Weights of a small transformer language model.
Architecture: no biases in attention or MLP, gated attention.
Each number is 128 + 32 x the weight over its row's rms, rounded and kept within 0 to 255. Layers, rows and columns count from 0. Numbers have three digits each. The size before them is the row's rms in percent of the matrix's.

# down: layer 10 MLP down (transposed), 1024x256, rms 0.0382, rows 303-313, columns 128-255
# up: layer 10 MLP up, 1024x256, rms 0.0461, rows 304-313, columns 128-255
down303 092:091169144172126086103091122100107106089146092104090126093136163145148102129156110177080166138160116132171166153066128147099173150111141071124138164185100163168138102102060084096109106166137138132129136126154200079117155105169134114149150140121136147158128142113125153139169099116133146138154137119098090156146092159143141088054138141098132105082133139135123118124118111109140136136154
up304 102:168136182150079139081121107157140153135154071103108112052127102117147147144073141119171163161079117123130085137143117105120124149119106120097179125136162095187172127156244153151142126088096086168157123121136104173185131131134171114164147099105116134108146121122112140139150142115100044086102147130130171103187174104121104191127101103173108168136193148120143179119117156163158117151130
down304 109:137128083133146144091095130121062132159085138112119169151129106115135113120160149117141114101112142166121075165129158081157065169184161150146087130137133111119150124109095146109069168165069121148141133163125144128150114136123062143107096116175143140074125168149064114125081149113148156128176158125077142055140183125103131163144117102169033151070158064106067119088155095143089152085109
up305 097:137179149141127142043135192150120073152133157097133194137120009100101136119107139160159165114106169120132131082074160140083116152141133147078129111113129168097133104127138164092094094153107129118164152121077139140073137132086119097111098072199155123114159126191149127113127158129130086133114119058124184092132138140163132090137122132181117190179130102188184103156156151137146109154140
down305 104:123149166140080150153129105131216110150147144170108096159171157114156178183138116170163115124128133136113135133153151195121122166107139135095067109121106140157165176129124093100227156101129118161175128207136125109237087106180121111127151158109119123145139139091124096077109109149134123167136086139114089086162080075069114166117096128127149096086112142114086140132127134163146130096107
up306 102:083184137153094156116120135109127146192096102196105171168127157116183141130151199141132118151088092094118175138132158084171118107106133149059113128125205074142150076097126180105132093115111119172137131088180097161134082126105182102083111125118123146120122188169142194122155132094124155093105118123064091177140180086163132152140142115127140032191118136169159119200128139154107135127101
down306 105:094140136086095096159186168173159135100138127129133102179105144143117073158106147125186115140121097124131119162114101148078142046180149149121161130097167082103089159156097113144158195117148112156149177101193084152094193089141173157143148103166137166092139094166115152158140154125113138188158134148106134089135195084167101163045089122123127120183107125117063086169168126120154105211127
up307 094:123132175112142056131146159079125151106129106181148166156167111145136142129132138149151161124087204151113189170149118102145152158108134127136198190132104104147144090094156156116126080166077097158089178125115113120072144121115103118138155147142172132175143139125148169114127158110190091121118118106077046145144153098127182158099104083109134105114096104129108069139120053129089092161045
down307 100:176163155095159174132176089155154130095149135114121101102111202077146111127120173141117121137107110105136104129068135147115193127168111099145131126151055135091087130108122100159118131091139186164123114107133101127136144130067164090142136100140118148105132126150097140165135144113162117154093169082115142080092148126157078128134110087124123128090195113117096142090154168142111124098148
up308 102:148110092127133136092143111153134142111181106100105132139144168081143142156106086133150209092113142127158111079069117158105143174148213115121101117154073160121065132142135150122104129090096159159109167158137127167095106177074176184121188091099141120130146135113156165161120200171148086095129153121145063092146124085158143115118120182121112128135173103128106191142128087087158146120115
down308 077:161121147087175136117163169068119063143076078143150139118137128130122121128089131074144216109136112178092106117165188135123164151110138136131130073108128130131060108116134151096175118128176115112143131115080132149141129128106109110103146186116190153059147115099078160150151144176137082120108125177150150131119134109144180123132140098090131138103068135102130129098228120170105092100110
up309 102:170148119072144089157155127156150110146113179136106096075158122126131073064141101119105128095127130158141081167132165115171096135122110178126194151145153151148147101180044159150129095063145143153102127122070085115135103146125162175144168152133186160156118164122082107132144149094130114080078139131134217110146169111120127133136139105132135117193071054121101111210097079155089107153127
down309 105:119039190077153146125191120071141092073131120145190134114094115155069116103160173126168104147106146143113168099085171131166123076191112084120115095111142156109101068126111118113084094155158115105101156129116149099161096115108094132182131130092102156116098121142135143093143100157134131137137164142123175101157116147143157160100117151038111124116108143088135069095168089102123102155127
up310 116:084140176110090130098170147162103097117156113079195129143161153178184109169112078114103220127100137143102160194075152123141143096150136130094152150198112095076158133127132140124148120055096060165155172090099156117149037173081119117143121136152139137197198134202118134139215121130193061105099129139160079129117107132070102056160102088142094117161122118110132147095148099134119092151141
down310 115:158138159137164074126101131131057091101099028152144144122150177096164131127079156096100173121164119188156166151117101128124153162089146159171141139071134130115155112131165161163181150050120147099143154114177117116165079151140087104089141148165119074150154124149079174082163084097191093123138063135100138143083121138112178123095113183132119184183158190075162141126137098175107131128091
up311 116:095138115136113127078088165089142094141185147074158134101158068138171093149107137116162097092079119148109179146137118085101113104129174101119157130107072115130120150121081183120146078115128108121128108142134121063100130088108104149070077139104164140141098196167134201133121206146071099107142077122196121098087177187127152134215144112169114164146070130119231089097126206149113100112091
down311 105:100121084168105167111125129167158146080129138148113144135156186138137148095122122091077118115149141120081149157185124117148114122123101170096122090157066128139137132147109129149175133166160080146127143126156094148150074138143168123128070167104118164046121096111134178142105122114127120069123152115145114115146113074064112144168162145133119192134172063188176118173136118152133166069168
up312 097:138130129201130135081151144081148141090159151116125130166122090150134139108100097067177151104119073176139212179155137092159104126142117162117114084172091146156129143134140150158166116149180149144131116202163123092156129162154130110089098144154141149113165116126125113137180092124068134157133144130112149133092179085138112099105083131151080168143112140074144096110090159174141100079093
down312 101:193150108194113099056104151161082123122121099137128149075167138190137168111094131179139111059101082086119188168101137121162142154113143132109082171122157147146144164103130135177070113118137102115175113128120145153094103120148097157116127159165158124168164181122200094141154133070094118106110143129127113121159104131151123146053066119086201138123165088070128229105160135151127161106149
up313 101:101156040104163097087048132159155152134096165109131171157133108153123077131070114111133093081173021151091144060123154109123158105088189142162134085182144138169100156101142109098144077106209131158198156111108099118175131113121115104120123082127156123053134139154110132178138115082139176152157169065181064118164169109138134176133157116138160118098113095183122119133105143092077120171096
down313 105:098105154106147128125145156161122131091121125145129039098147099131116100137105130125169124125119155163096140203144110087089150069129140130133165125149074137114170108129126109135209161159147112157151197113142169155088124082160108149137169151127137160160145166148104068026176105098112073145168130168086117146106097073153140132112167175114101073113104106140118108175170153120111097110095